config = dict(
    tie_embeddings=True,
    init_std_qkv=0.0346,
    warmup_steps=0,
    final_lr_fraction=0.0,
)
Each number is 128 + 24 x the weight over its row's rms, rounded and kept within 0 to 255. Layers, rows and columns count from 0. Numbers have three digits each. The size before them is the row's rms in percent of the matrix's.

# layer 5 MLP up, 768x256, rms 0.246, rows 277-331, columns 128-255
088:115184089131080119102135126101177119163135158118113132126123127104118117104141146146109125116167110134147149145107120061124124078134109144122121125122136135100090164121156093120108086100156114114129143118154115102116168112147182130126127145162104144139106096188176126106123092094119127106135138138154062096142157110137169136131124152116091120088169131108156141106105157141106135125100
100:126142170148128141110126108119121119114150167164078108134140132118128139124116130155164079131143128162102117135166127148150159094129071105124129128138131119084105164126135100145121146104189118130112125087127165140139143117113087123154116116107109136135129104137156147034141119155136096126058144116156120114097116089130137082122138180129157120118129138165150062151110113121125090087138
097:158131167157159105099076145161111100162109125104101109112127119118127145173127117135127152137105173129172105129119120136113130069150084138087126125150142155158108083090122144138119138093101089085106142113154109154085135120141085119139125136147107126120087121114097087208128127161110162137153125175139143108156090154124109104108121135099100150117093117147131134138120112159126100107139
108:131133092144123139108182100120101121103166079076140118141154139150157149133125130100147119111122152109159113097145116145124088124117132155175116164128141123141163115142156121108127136095148090116117130137109108148155128136134096118177150108122115133146089166134125087123105109152125147150078126146138139122152110168102140136125115086099106134137149145167132123170106110125123093133141
098:142131112090097138116107157128102164118116158121163123156129144156144124148162113154113141165142134143136118160120145112098127111213130099141143105066150149090087135093113131139152117141119119161087138165091140146157133120143136115079131108133135127151100136122105100101153140140140129123091147160113123132114126142112091138140108162122146110136118173120096122071141170144096126112157
101:130163186134154078129127153146110127138124171168170170117156164143107085133108129147129132093116153127137118140145119104081115136134146122093090124121141135157108127133145098111115060083133138151152053111135078098166110114166141121120134117116171148145140128142138133077121142177147142124140107117134114134131091122174121101102115140120100155117125122109067125135132113147112095113067
108:115076163120118172136120104153091149088112145110162162094104094145136118116172109110111171146145137129097129082107140123154093148135119140115144084165135156144137148113128151112127124092128128146121107126093184131144156130173122147090118081135136102144137173146143108147158171118163138125152163151108125177140097099158144089121135069157119169116173155162111151150159154087105103158107
105:139095140127099130122107137139129071164169123157107117096099146101133110102146146147168099141129118135195179094128139121109112136114117064141088152123100172134111068149148163084095130136142146105132118134112095162118126137110097147177108090143122122122080147107123150146128132100114109171130116099122144074140118130130142143104120149115133105129093144162115103148112137115083081126156
093:146119107137135131131119104155114152081121154130140120095152130136158109107123120130093110173125168117138105130146133118124151152129088096137111130144109152132132102121141165200129132119089151133124129130137132105138118127128127106149131128131103110120155163133105140145118104120111109156099119098139112118083133110095131171180083135103127112165170107121164121162125159085135118113126
081:139120154094108081086122116135112140104148112136117092135155189111161116177147111128122140138122095096106113111128158142144110123112147130129096133093097119124147060129087119098110140160152129116104098153075137161150121153148201129129106183104123146149169101134125127163160095143149124074143111112114162089131128084122165118105101161134104135131096136117152111135117115126135115115130
097:110134124160068165132157100104145085117119136143144133089161094131095163107133183161120145125083119138147137107112091113109108145098119125137123134070097149129147122118130147165119130168133149074116119186146126123140132156135120110096100106114148077156154101131129138100125144127132141150144127080154152116164100117145129188158129128157140145130126145132146103127125139151133139136116
095:135063133154157166136094072104151106115130123126123174132118093142105137155116128096153094123093088135123118119117161148123131129120091138166116134127155106143162103127153169154155131163119124148143143121090132136138153101128158103095102142105111095105135168159089133110131124122099158163092131100123125112155088141153141160090163093136132156173114150098116135143124159121092105116175
092:111155106099111131136130120151165130117119144131139134112094111134148135130122151103139149101126145127149114114123123115142091060143105123148155110146162112096102129132137115133064124112121124124108127135129138101184126104137119076100152151122122121157137109142186134093115110174129084150126132126157151133090064152111201092121133114119149096157163115102134126155111111142123115114131
095:175141067112077134117141103154140139108177145104081152166095141105143125124141174099088114162147119136103140138125175109156127137143098117101108123144131134129150111116130145092126154081161135123140129141174151152141128148158137135100121088133115149142131097139119143068146107147104188105135109095141118157139145144118121117088113149124136144123089122144155142152124139088122159123138
094:117090118070142141120110161146128146163160138149128153120091118127139164110128135127131178133108144082110106113076120123079133149151116134157120116095120129135107114090115129153083100114160166108151132140135101140136100160087149159117130175158136135114128118119149102097130146145166159128145131144109125146146113114096165104139152133133091137122133166106119163093129134155116144143157
099:110129125127106196121071101121106119138081144149092147116109141081154131127158123149160118130122123140163120162141152135196131106129133138163091142131137144146149101126175132104145115102128098121160151091149088121118120111144124110134137140147137149178113174135146110133133123126150154123096132133141108141148132146139140147094145182140134125128165142181081101137130149166126141133088
102:150095123132128093114112113110136083120128126137094099108138104130161143164142114137138117130119082121117074105124116148115118095175138120147173119121120130082125075095132123133104116107125123143129071114107137103132118127084105129151108144101107165138119146163155071142139085123139120175135068154165109130142126133093110104106126130113146098103173088108148149148140164140143107125162
064:124143090144127104103121133171125146119167112115125069137126139130109155146137131104148113143097115105106128106102125132137125158095085113150169111140140133143107132169112104113085200149130115115123150124142117116133114132097115114090127125116132120138106143233119153108140110148118145128126126129122144134150127112116109125107139106134102137176130117154110161116135098124121130169139
093:158166115118128088110133128146085140127148150144150140132139105154146106143098132100135144149073139111139190079177129120123138163131098120130128097128141108124103165107119105126133141136139123148135121141132098134123154122139136138123148070160121117108075139137152111110092121104129129129105152103144120116093126151125130160118085121162127119115161163108085114110112139121111128180125
106:120143126120088152147152151105080182081103138110079196127171129163121140127079102183118114130103132154096137111173148126116125148087121103151096165113158105112148133115081145125168142076138110103130148156122139110112119120116076180133134122155088137116165133110127099110153103108166128110150121152131124140107162129142161133142126120144113134137152120129115101124135118093114173129112
094:092139077126116167106132111128157153123159099160130100120136143133093136111135121152112117151134150096129134128123134057161092092140128119154115145113134146111082198122096155145103139114133105120179132166132089134114118108139113080176129122110161150104103116129113167127131152115115153109149078129114131132134143162141137138146119152137092130152132109153080162146153140109137113116148
102:131127157145157116108144095090116142166109144134173117109125082141127119124133138100117102116125109170141133097134117124131109185124126075184137117118124102101108153118173124162099152103117136123139095116150162104126169122138130136128104147132126131114099131100164139131113145162118184191125094127127124182113114086171137106104145147145140191138155144113116164109162138122147129104134
114:150202156133152106107093133085117163105142118131084155134119112143091114126176134135116086133113126096118145098095175097148126144099121118127155156113123169102107141133128096088105178107175098139136115141131150122082156109198112096141136150129118134115101139107143111129133166152101139083119123157136113123135107171108147133104119161160127161133074151150106105105124125129108104091140
109:134148163135138157114116189121123154157106158147129141117099134157137090119164131090132152126128114127145132120180108129138134149139110115134132132116140101138105108106175115159125135108122093137099091124129159187128111123151128077119078157131122148149129147119077099142154186139116142137109158121110160186166104121117125159114111133155137049135192139142120134082173129136154120148146
084:140155090147122102117079077173183171152154120180124106161080188106138097101130137125127118164121144085126167127103153111148104092111152165132107076161118146114142141135126121173137129138110117112131136146091163128123156126089128126163150135107116132154108133171137156145122144121163134104113128124158164133166154166145103144129129111111098150106105166111120124130119117099119126136104
092:113188054152149128070115098104168115144168153156082115101160136145148115100117115139136089142110163135125093151103085122083102088146131128122140111128111128094144143098136106132108113096093091097132122163123125137134131132120154107138131148144133139135108130137111122115137107108166101096151078132112086154129120157083087161130113144114061094134126154154132165133118139138116080124088
097:136143121131144138100166141129152134114077145133137135090097126110132103136071129125108123175080113123157097134155158145087142134161127131087066111127153134120145160118128097134069087077111142108144126151173093157146109157123146148104134148163137124165146107134142111095116118125072145109152089146131118153098107096118144138109145141125169152117148136134150148080111133132088137097114
099:150140132095143075164167122103130159152139167142101127093118115143149109109106149171167094158136148133126153109129151182126115096101136120172140137124152168114121153139146156144175131109093113110156103136094143130127113143091151097102148142129140100137143126143111139150132137122130150148096110180138111156179078106118128168114183150118140140184197100156130112164135160144125104102131
118:155107117133148122114152097098133124140144100150150149119116137099150125143110115090114102154140089135134143109176106143118154138119154133103095119092116148150119161158117130164127152132099139108124111124104142134153171143120115125136155101155106122162133101108098131124106098185107173114118090159139136118143127129115154115101112152086131130117134100099146137150110127142108119094095
101:082105081184110119143134086151089148100193135109128150092109120147121144123120128129137137109089097108162154113164119163117107126119153108146149135144141129124089152134128108092139146127106141103131133110100133122117134155137083110123148124109141111083111116128126141122106167135127126116151167069123154164165089156154149100148104126136133116130158164114156126154111096084164113123146
099:116137131140117097147141123116154163128146112127092129124165107127132134129158132134156131117101126142118137168129130140112124127141125164126114126101119188166130129123104112134081132105121155125133172096133117102135136102127135167135119159147126091155120085120157158117122132139119139105170132141131125136106131122134129140126154123103132137147127110103146119117138132114125145147120
103:117192126138164093113141133156119127160118122121132127136124097151147107134135110145128136154090129128147087141139119050106124113152120114175101088160140126124179142159124113177116109144130103089105100158129144166073100101101116141140111138123126101106106152106103140144139134142111101113097098154139123129147140147165100141104140121109110160143115104121119128121134136120175161171160
093:125128105188169143123121137138135104163114178161159115125153158127122093156142137163122105113097141136181114122124153133127116111172121115147118155109153182136136120114134116100098127085131124165099095146119145138127132142111145138145133111133149158109157111143147146089149116156136154152122104118109073151108114138156136152113153135164096134143133108082149145129147162113154126151078
092:117090098159145153122180131137125130185163134172135111124134145190128108157137143100146117100159102140104133172162087126130125129148123145165141139107121172129114114157107147150140076098159130135120133104120128141122113109116138113149125100142168135153130155140142112097131107130106113126150148124124120156106164140127104137149123135102146096107129121167128136157113116143146163145146
099:111108171100129144131159105137111149103114150083135094112120078101125130156110081125131107095210169130139141154139128147149081098122135103154115171167112160136115103140149143121143124112099111133122140153114127131097181113086106127141126111067120070144130100120158190122123118120135115112076126148089141159135114110146130155109097133097140132096120108103092132148108115148186123104140
093:178129082119159119144107112145108147147150137098105116157111167125109162117095080115105101117131123122150130158118114145145127133125149166171111098145144139094133148175149100156137090097125147166139164119116141157134135145170128151147114094173149191138117123143080172135112110151154110123096073167135132103160133117113118117105128147115091097112102142100147143122112115133179110127135
106:136136136108141166113119176145181134130134110142119130142131163113118110086156112127118159170153203087116169171074108133144099127143121147124139127193142110068089120109141152101138144137128115123140111124123145132147112135144151122149143128129159116158108115133121139130131101154141138107122117111122132143134112137121149142119161093127110092115131186107116133123169119127136121099126
107:134141132158110088148105154131151145118117140116133127141111091100173050119144113165097138128092140120154149124142118119135152139132153106130149137132143152117084150100114149119110138160124114178173107124110127116174183137111168184113148142123138103096120155154133130081106098102089124127142127129137131184133096091140143120132105137075090136140153159103132138137161153157118097127127
089:120109097133154143112170111136111105091136115149078149133103153100153124140111107112166117113070144121094108130103149123133152144143113140165155142140142136150117127192164156129094091099094131142151135132138094114128139115124119110117108139109130131160111089086096117123107085134106124113095150122082099174097157077122140098084146155121146091131120148150146110147176165176128128145127
101:144125098102090112117102139180123111124134118122116140091119144102112122102119108159087115125091087070109129148138123152129103134164121122124080133085092134108100145088118140146189135163147130176140150084109129099118130154124106160117138105110137123090136124139115084118093113141153143124089104135138160062125148151071117143108101131094119115117129128112125155112114150112126096147113
101:138123095155135143142184112088112114167102120118158114145137140165130098145122122154088090156118141094121125086152130097155128127158135108120109165103190134134123164075126115105163123100160115164102132151098113134111140122155179152126120119128091112102123143133127103162181103176138141152147130128153100157134162135128103128099141126122094111155126145137145126122102121125137081099127
105:147086140183095149094100114100105089090146089110130145130145116097126141152163129153119124196157118105145107125130133110138129104116148138134099138108123145154088137121115146096099134120105127153154133119119102177115135162109083089103109130132136137097184151138088119106149155127129113099179094143136141125133142138094149126080116138142155130080133104108138132107145160145120150141150
103:140129120128121123108131133166154109111126087121114110163113095147145119090095111170153114145099134121167106109074115140150140116121175126110126092175116146159130153079166194109134124135171100149105140144151122100122135114135169090142179128126136124137123164149116137127134145159118146161161098153172096129168170126147135138125076136092148100132102161118175139126129101129136108124121
092:128117095088116135105135139101136082095145132098125133116136102131119119113115153107154179125108117139099139133128142129143102119131124134134071143130150093135145119119154123101092139163124132121080108111134117079165131128172128130094148156128164127166120150131112103139124117132099156100125099128101137105160135083138144168100141169128157144140153165145120150110120158110154075128113
114:143098089089108126147110165169193150144112146147129200136136157118121141103122138156144129113170117094157160144090166124144116142094157142108110111117145135066123080093136146165135157160147156139138113132095145124125096133127114162149144118160138139141130131119153110138105154135126147151103114147091134116097139094110141148155126085095100142134141138114144073116158156160136096124155
103:151146114071173077140150141118162132123128120153115142111122122131133128125110167130164141140100208120171147154154132093126110161129152145133150101090120125104136126134140137165111164108139099148144109137114152185107129172124112104140139137128132112147127118086125121128146158138082108135110126184150091112079172134149121119132173149116156146144151135142141099174136150104147131083120
107:121119140123116146164109166130128120120117093104127129095130113146126149122162126084086121130085144145152102125141150135152103125143150130125148132155147083122141124091152112114167111118115075183091089097091098129163138161135107154145106119113134120091105130123099127108159112103141160128154121161128109131142098073123141143125111133147142116101106065150077130172141113118145111128153
090:144116168122144119076095127153140141114113105136090115156142137154131155148149126164159135121107110133090102133152125150113158163112159101116139130118161082197161125110119137109135112107105113136166142165096091100123121152140109134112094165131104134136146156090132133108107081151109107133131117132099132116085144111156166101143100137144112093147135128175180154099122112104096122118086
098:089126119100149147125099134098126137143100097128085133145090152156138118118127105173144094134119142118154148132095145125194112124133102113128106102131138122162075100117138134119128115140117126144131121111096104129120115110095146119152115109174125091119057130121135082085168115145174162093159142146115127104091120082139153086134096114142126114119121121177119097115086170107128102144151
087:139112092135120148133155160099154165126143134139123125177149118095119118100124139115165115140116125182121118158104153126165106123091161169175164132110134141121110133130107146125121158107165107119155083113121088098094174087174150123137140155095080097111094126141137108125132070140161138101146157140123161086132139111120125133126127143127122182106088161130143090148187098085131124131121
104:137142160078156171146141144128156145154113121129130145177166089116111170107087111089129127130142164146112158166115155110130110159149140112138134124066095117152146127125117138095096138168125166111139140140093112107151101114139178148143126115120117142139144113136161142098120117142123149131096114134184116070118106097109177140090124130151111111151132102112121116153127122105141114101124
089:142090150126149132091151127121180138127130116122143105131085156127129154150114142116160146092136088102146116125133129111097133127102079132146093136137125118132131109116107141163095125078174094083135152085128100133127139128154127111098123147118115152130127117189127149100146100134117109105127118120157134132115156145159080154122117112133111157106126150163146114144127132102156082091153
098:130127113163145112134093154102094109134090129146101122155161113104161131129134079127125164110116068121138118143152170097098150141143083122107134179109080172173107114143106120113146102141149170172144142123130138142093107109158170169115114113155150120140104199102148142131103145093110134133102125152147123091136123154133148141104132089135096133116136127121110121152129104099110139136151
092:148096117061143141155129150125114094089109122124150107120164135139121108125114152148117119076118121139083116124122147122141094147154134118143119153113144144137135159154135165115169147126181131161144147136147084092107155108156170111129128143127163147134126047100098078163088156119105114114143147135137135116141169106087110152159129133122086114159107096123131138089100157105149120138079
110:119119133120133129138175138096145120136165145140159113157122184137105130126122126119110119114125091090108104153147103133123140179139136093148110122087114128112139130093163131115152130130127093123124143158092148142172124108126176128148133147174111098124165132120054138110144127122139086118112125074072141101135115140102137109113100141140114165115113135138108127125184124189097144140145
# layer 5 MLP down (transposed), 768x256, rms 0.145, rows 277-330, columns 128-255
089:114101098100104142099156150148100175088120133127142145108151087161139104157101152131116147120124115119110099111101142143094150103128127157151129133105142145115157188143160130142092158135123157095158143101106078133110151130140111124124106127120147170145144146196104121150140120151153103111142107117116137152117127119144120077094153143105126140118115155136132142113104083166128124146124
098:135146147098155119152110136126159125108086124135129146161130162144137151116141143107117138133112155136102091121101149146149168101116127131105111164155140093128108123218130149142102142141121153106159159121148145123154125132156095135137144113107119178072121111156153097129071159106099092144111120154193138109150151140188150123128165149154119139160142101145139135123114131127124148085124
091:082133137143084138150100163142121163140165090133144115139123115100120187143138142118138167109104098160119074105131153150114143121130137146110111100133134094131145160167117096117148120069113102161141180157130166096127145121087127157082147109112130163112104059181145140130136137136135134137114120144124153144109117121149141100118156164084105088129104122180121114152140079096159151109118
099:113128090119107182113172132128125127154154118103102156186146120118198140135152101095138141147082141088106078094115136126127142137118116115135124141103163117126173160157150131117158156141107109092108142176137099152127132131108124126154133136110182127138122131157136150166123103154169115130115177152133162137142119129122141097127133139112141114128139112139088137195131133153103122140154
101:175124091091090127140136144102134107128113120113123137125111119082147109104105131135114119116161113131165134176181126102102105202147158103136189133128135119150118138162152109130129123085135097133110115151154116127108149111104114140115119123149133125129134134137107091143129099143110146130150116185086125105161154139177132117162145096144116147091099122125119083084170147107083130102158
096:134130112107139133088142111149099140120129089107163130099075144117123120144093124113116151125138149148112120139113119119101144062142133128107112119145105117134138123142135085153119117114160115167133151122123153108097106098160108131096175144144148120101109106083167158103139125149133132141137140135142109116125117133092120106125145168107138149149118124145108126138155151153120127157160
109:151146147138105124122165128097169138143146122135154119158080103134160143169102151161105161103106140155160098143102140161156152096112166113160104183098113070135127138126158137148200116113132134138141158125154123147110116123115167066139129136173108132137128127133136116141136133146131131106145136150099119124118093144106177165102106121128138121166113071100165110134138140119120124105091
104:101135121141106166126128146125128167119172148126105167133200111148123130148122139170156140135122151122149133144116085120151150112057126166106117101145119146161146126075086163104173112190119140170123139135158082112127127157116139147147154181104126097128167133150122143117098157125069100118134105115141138145141151118133123110116105134096153099144155110139145150112153147104130139148152
095:153128177104121104145153142099128093095135123133158167150165080107104086172127116128138151080114151116105122173102174175123123120141128150119134154150137128113185125102157118125155154143150106168122121157080136111122165153168139111118137153126140154097133096175114124114085151101155134101136160133109076126137133133141116138137152154134090119137100133133124104147124120150111149096114
087:110117141127156155154107135140145105154160154132146150084120161135091159114151195126115111105150142128080144099098125099108177139164112114115112120157159135122099093083143135165120137133114134118139109096152150101124152137144133122130143132201085109136132141204126137136122127124121131126105133124107130140111135126154140098126155109102113135118131139108146131113097127127158082117121
101:165149151135148160136108124126145188124085106123106151141130126111143130117142125097135121121116141134113072142116144134149136113168128106123143090112116145118092134150119133104112161127121094117140152160120153165084118118124142167139142114153111138146122079142120127135138088165134109100153176119153139100140158114134092140165148096094165186132112124124130106157116136101136120175143
100:128138146093150110141153152118151100113107099151156104123131107144127185121113144123150124151122122129128134115127133115143140134138097113147151147136143141100074120095136153137153165139146081124099138132120146153090096113146117116132178130108175134158104139138102094129120077117103199121098147141146107124151111141167086131167126106119088133162138140074125131148099160114088128127136
094:125130141105139128110122125099126162090109110118110128126094135130133164189142095167112095110167169169125094132122150121105124107133141104115135085144098147071104117128116133164099155156124127121123158140113151114137136122112131105141106119121088126131159096178112136166093138167128108104129145107133115100138110057174108142118124171174117130127110129092147165121122134154111073150170
097:095136080107126149097140097145142106098139123149110154173162116146162161143135127110120100135136115160116127111115127109190077146115162118139113126150143097079142131131124121077129098092147148146157135121151125136138109125149165136119122071130137148140112117150128160103161132140164157136131146135153115124151128124144126143143119154122125163129103116131124145113092111143115188129142
095:135140106103147100135100088186074109147078132117108133115161120127153161147145135135134194123133132127145113142129084106123156082149127130135085131142105107125089059143109132142133111091118115145153139133106094113124146125134074162138163119151133118122141139085155113105147155172166125134072117163110127139130137128147128110143165181142136125126120106101128103144120104138111127126137
103:123154088125107182142165104117138125100108133126146150142124109131108165138139112095153127120122117127109126142092134127065114116113176127128140122121128122131139127144136091158172128121101171107147123092104104147110142138107122130128104097127127136124137159176109118132133131127166118115102137109110153187134131151118130138134139115096122123149107132121110104096150168125155154123106
107:139141133130144131103118138130130127101124138130119117099159145193149131147132122118092117115113130140141135119107108102100093120121136111110141111131126108148101149073157136100135129164087124157165063104148119132162141111135149140141156127155168149135141120080144085111112119056098183113134111151106085129126103106092093136119108112166084147087080091119110135082128129143132142165165
089:115144172136146154134155103119163124141108142135154149100126120147125121086110112143156121127104150109137159135103140130144135093129150118085116138140133148126148118165158099130142103116151133145119084120141142130091140105124112115134130131161125129120144122255108128147107137152113093140135122142105138150114140155169102167142119102112129120104163144140129143107107167150134142131114
100:129139112052158125149118110082110131161127132149109119106108160181118121145152135130119155103116159125161141151122152113115158085097117129101123142098117086145127123179123132096108119094148124068102096097095117169118095104121103145110142159151110117120114138147086140119150140167104117175129147128104119118106127096127108100106147132157124127130136113145138169148128132137157118143116
106:128101163125114112164168142130105169097147106090120188158157104109132152121129164152132126106147116108139091105113137117106158127072091122123138141164182135114120116148140089134140128119126092151168114107164143093141148098139081162128137108081166118133139088162109177093133108114125152136159124102150142103149141128114101079149127107110106111143144114131128105134142120058178107115139
096:147143118116132132110109107119147149126120114154140097137132155087156118122149112135128125157149115117122096130113164131154151061110166112171161118117140139154117131188129157134139102042136121125171128149163126123106117115151101068145094175129124162167146140164137155146142118125123117139162133090141157130128118136121109145166154130129108116144073144129135142153127117088094106130156
102:129173139134124093133063103111156156100104098125147130067126103148088144131125123127099126127082139125099141158145122102125123133165098117112146120120143128102146106172128106098137141160091144114140115126158132158130170082111146122129151110136121125106173114143139138161148155124133146089108173110138115170135127141134129125173106121100148116159077158119143106083108074163160101095143
110:167138168107158119120157129137082111108115145062097182148122113119142161141130130148121121119119108172084122101134112132110150120146108131128171119134139184106126159131120116089131201136162116114134125090109096111118130142146105144144151101094125089107131194142102080169105121154125130126121121113142126141123134094118156121154204147125123193140157148148132136155160126113143158182098
104:143145141081091158125110125134121129089125131089086116139121135118105087145147134144115161116132134146177119180147072127170145119141167108093121112109132123156096099129138099117134108162129144145121121155148176130098079147118163125148126131175093134142151169107126107129168121123124137134115132142121174120130099128142091130087127156127097137141125136136107113114141098135144115158112
091:134117132131108136103136117091190107125134155124144147107091152126144114108156126113140128165113096115136130118102141112163095121140129119150151172158192130137124144121124100147129151142151143136136134158110101122143129119127133135131157087078165079165107110097148125075126142071109120102126116098137166110179105157115154137132116112127105170111137126114090125142138082131142142158135
094:103138141145131139177116130131160161111089108124123126114106127102122082106104140103146169119123075085145131140154150134138151134072157111144124161082152123139121148162099143116137163102148135120102146089132128102084109129120132149145201105147144108179121126147115111154130132076126113154132138116143139089166138148118127124151139120107136118128116112107127117113157123162134094131125
090:145139114150101153103129182167132108159151125058138140108103141096113148147094156105125142113125148167136101116142165114095124163134121122161134131134117076104167142165129141076111147093084128105156138112162109172127162136156142141126149117106137156086108077154117116121112106118135153126128084112105158120116136127114138068137150130126174161136131138132126122118135121136113119139145
097:138140117111142133140113117134160181140158104147103156115122136157154078148093130122153105135126156140118138147111120148134124133167146134155132130092115108141086129149078174114187131163092133133106131146114148157135116127141073147126111103143099154171122102110146125140076124113130123122146118147139150098131133144159144104122093149158131086135138062121080107177156126140107141100129
110:166136107132106151151140117149151089144142118170158153130151165118101112152087123135180115107123122101168053109172157194102159146112145165106162108158175142104148129142140121135170116165109122115101130119118113114122114135109122136129122140140141161134137092149137147112142141153123127152107081169139127107136105121110133095109127129131157097135123131104109150153147091079133117142129
101:114144118128175133097140159102135155181124143109124122140155167123117143141167123136137122137152156141131079133090086102165115110134093129113112105108155108118150122156117106135135135175141121161142150113132153128108172118078151137151105081142133149166126098174110139161121132115131086195142090127121140108100125130146128121111122104136139148153148124165105124108141147115130155129112
097:127138141145149123166150142120130127111143125100155129137101129141119132085148122112145164107108107134106129141126170133135109173167116112124129115171144129118132120174126123109116151157115141169105129106157128120113102140137109118125113155158143123110123102200145105130121072103146107124096134102104141152098102172094092138130134116124142134126110132136107112085122141142137119127104
101:152097120119142096113142128130085130137125081126105116124104107099139144189107116138127176162144107120094113124144152077127109150174121114165100174136122111142178124198096114126146116094125149091111172119131155159077150134131093174101113121172116170154089135167089104091105122128170111121123131110141134158135131119140160123119101141126148141150069139138092139125122110129180142148103
096:137132133180156090099144106124128110089109080134109142115108104077125090141130136145152088083102125157140113147152126118139114125166114129144161173143118110126126122098134133136115143116132124124130128132161133098104107108109113138140136123150129123100114134127093146158140118123126127110140116114148124146117120185128170147099095125153054100112145104104125160173133096092075130136098
100:115157103089112122108133144114124103117146126168135146124102126118070150170122129125097122112087078126119105113108124133130163114115106111108161134136118128139138126168140127085100143166123157131141132150130159113145124132095101124102148158102108144114134106169166138113110121191110123103140133135131153114149081124116142106086111171104103132128158140081143139122116139105152145080137
102:140123103123111126175173136108141160136122102090112153113097137112125163081126214135146155127120090082107107162116165119106130162129091126148135120114091080099085127151150133105126146131079150140127136121151101157154124164090119145142144163126124101123126141109094115127129130116107121110135096104124129124065154127163110142140168086126160135099133144113057175130148156144128126118124
098:139117116129151132124123123138130135145122133142124106129145104119115136132078137111099151120180156109117119124123090091165121141139135175158144117124133124168114113255117167137132136094137143137120115154111124114117143136145113122144127123145151158095132158124089143150122101194128112130137098151123147136152133107134138130139152147127160148108136131110151128119144098113135136137078
110:122113136128119151124079109124125135135164172106101106092167095157098173106113102132140131122157108112138158117131116168135132090073109099097129147150195136121145107149097131105119137092121125128145133118154082098109089149121142124143089094145080143120110123176143122106138149099166106113147145118140151095177110165124138130142175114110123122118144111140125166104085103121126123126110
102:081148129138128112105116156110116125160139130137105163164127119105119122119126124135119139073123168130110144141158141139118120125149146138066137154104119169148118132078133118124109150140072109093120143166049077106148131094059100152115144148158129130096134158149105139117104134117158152145109124152098126123105125134136096143122131151131122116141099144126134119116137121093132141125163
095:097134135140135132161109082102163098111113150166095171096148134115119115094104123120153119124135114147146135138132131129131124133097135125150117113135145122099067120255157112153089112115103130137109106103149121117136127128145109108105141155134113173141117128168147126081101129097107121085136129122100113129108115150146166123105160126132086146059141123118114160097148121115115163099118
101:133123126140126141163135146131118103114130124092094122108116152153112116110143123136104137103119155105140130156119165131123121114143157114158113123154130096123120123063137138107148128108143134126211105157143106154120142125131088138135117142146158133099129118179130143106112172120149149157167148143138144105079096126155147135126123126079168111141148107087151163160108126105149128089122
104:108115164137136110168127180119106110176140057115131115166152138103121104157071145099089157126125166114170128116083106107129116116092138148119125135085135117157146130126139135146128145099125164113080113127112134132106123132140147146122150173104158100097114134074114136126132126133152155147132109120181118118129155151105142108122124113117140155122121128122123158202121133140147109125137
103:160107113170157148137170171122121145136147142120125145103129117095119076173101132108169147143113111079132142093108073150155133132100098169114107129111158140135119110130173136119124136116141173096119172135134111152135188148111158090128122138122154143120110120160108134153162148135130152132114107112126126122131174138102127148100119137069103102112113117108170122126091172094148136142116
100:173179170092102083154124163165125125156130070139122107163136121112082125148137106136112111158153137132134111134154109118145135124125121134168129143133128129106157116193129135132162128115079087102139124096121135128133148141119174125135111087108111146119122111089076158120109164165129170127134111134099122082137108088131123127162120110147152133153118140114131110187121105142096125064122
099:100137088116141131123143128177119112136151181126139128130126126141124150094114136073137137079125154109108143064079151133119110149122171114134125158157072145117164169122178153147113179116085096127130119097130131124118116164126170149103151139119114109096136112181110139135162127132161168127099159129129173143130148120140071123150110145110153130159133149124129170149140108137124153135166
109:130142095116106120136120097139072144170155177122087112133153149090089129086153181142130122088113074133126134142141149144140166150092168186116130114092139135118134106093087107132098128133112106076123118064123169134111123123084123144155120128149163090156107125093128108112114096179125157122092121119158123161135125157144113126169131085085135121083166137126178152129149138128089125110157
100:119103149111060110149170086121111128147113177129117123146150102144082166109132111151144129150118084166110114094134132162116143160115134106122101113120137130108136133140111200156106091120153165136140141131104129139127120136119176137124077144121150166141100131122130158117207140083139152155134127157120089092104089153134158142111184126128146116140176143130118125169132155156168176142132
105:144146122169145083163169138095118142116149165145163062118143146098125126137130116083098164103140132175138128119188110111112154102148111155138107128150151159111162132113146108130147169086136144140114155145122115129167104176135122121087103152125132172151123179132135109143153175133132164137140155143099131089060117146094164125083120151100125099117111145084098098126176131095156160145124
104:118171128117120125123095147143113113136118149084127115102132125169134110123104139154115126105090099116088138134127148115102112161104103130164139167130111141135131094129095140170135110191107094145094133114136134149143102174132128136129137120157130116134093143159135146164145126116123129146135128134176124124108106141117139170120176084136108082118141131106118140084156128130113122122141
095:116115118133189126149108138149098126129098062164140144092101084107147178131129106137159133141132137119128133101134122115108108120119099135173174112185140102145165158167151172127127108113134121126102145089104132143098137111168111124163135110159126126097113132171061124119099142095121089146120145088136134108150154125146097158130139147137159136119149123131115123153136102095116138105111
093:103129121164138096116110101126075089113094065115098086112130092090079104141176121132109099089118099133081080182122146150141117138122153147123136119148114099102114114146093084101127149151142129087088128074181151150120108139179147137112108134117116158125099131162107108126130115118151135129114087144128133100116128153122139104159113126134107102126136160098092110134170134087153123117132
112:113092131144113144119126142091088128144120122157130130134175091134157116150127155089093142114157096096094140140134151136101127141144114103138135145112095176081102129123102156080114123076152115106121147152100131155101153130141146143105107128127130122133169106130105111113116109172119101125131123148147133127111131096148132113102154134107171161116120119078110077100160077117146149153120
088:168107113164154113115160088122091104097094116126095135145113129097077105137164097145118143165156106120136129135103123152097130123051131155133134128120152136117073119116173125108115134155152128129114125108180137146142147120099076139146108151095121125094111102255125127093128119131130119133154128128160118130125074153103129133087123124144118169139097157155137084126134101109141127116173
098:136100133133147139129104147095131115131162114116172121099116144136103091124117157125093116160108123089098088127112177133100199127099148108131161143152103165094120088125159163056146145140151146107121123119160141095130100194156138131093097126133091134161143124169105105138139135106129107148104120112109124133095152162106101130124097142149150108149116112155133161152122112124092119125109
093:108154132120110073120138143113102175108102106093137183155154101157083095162107153134118130140128149134145088135138096117190154117153135117169132152169072102103097131150145107169109120139135102152140126135116094102088125169159165112178116104120118134135130133152117151123188129117160136149115117121145153113170118150143128133132101100104101115118154108104107131109115132152119095081140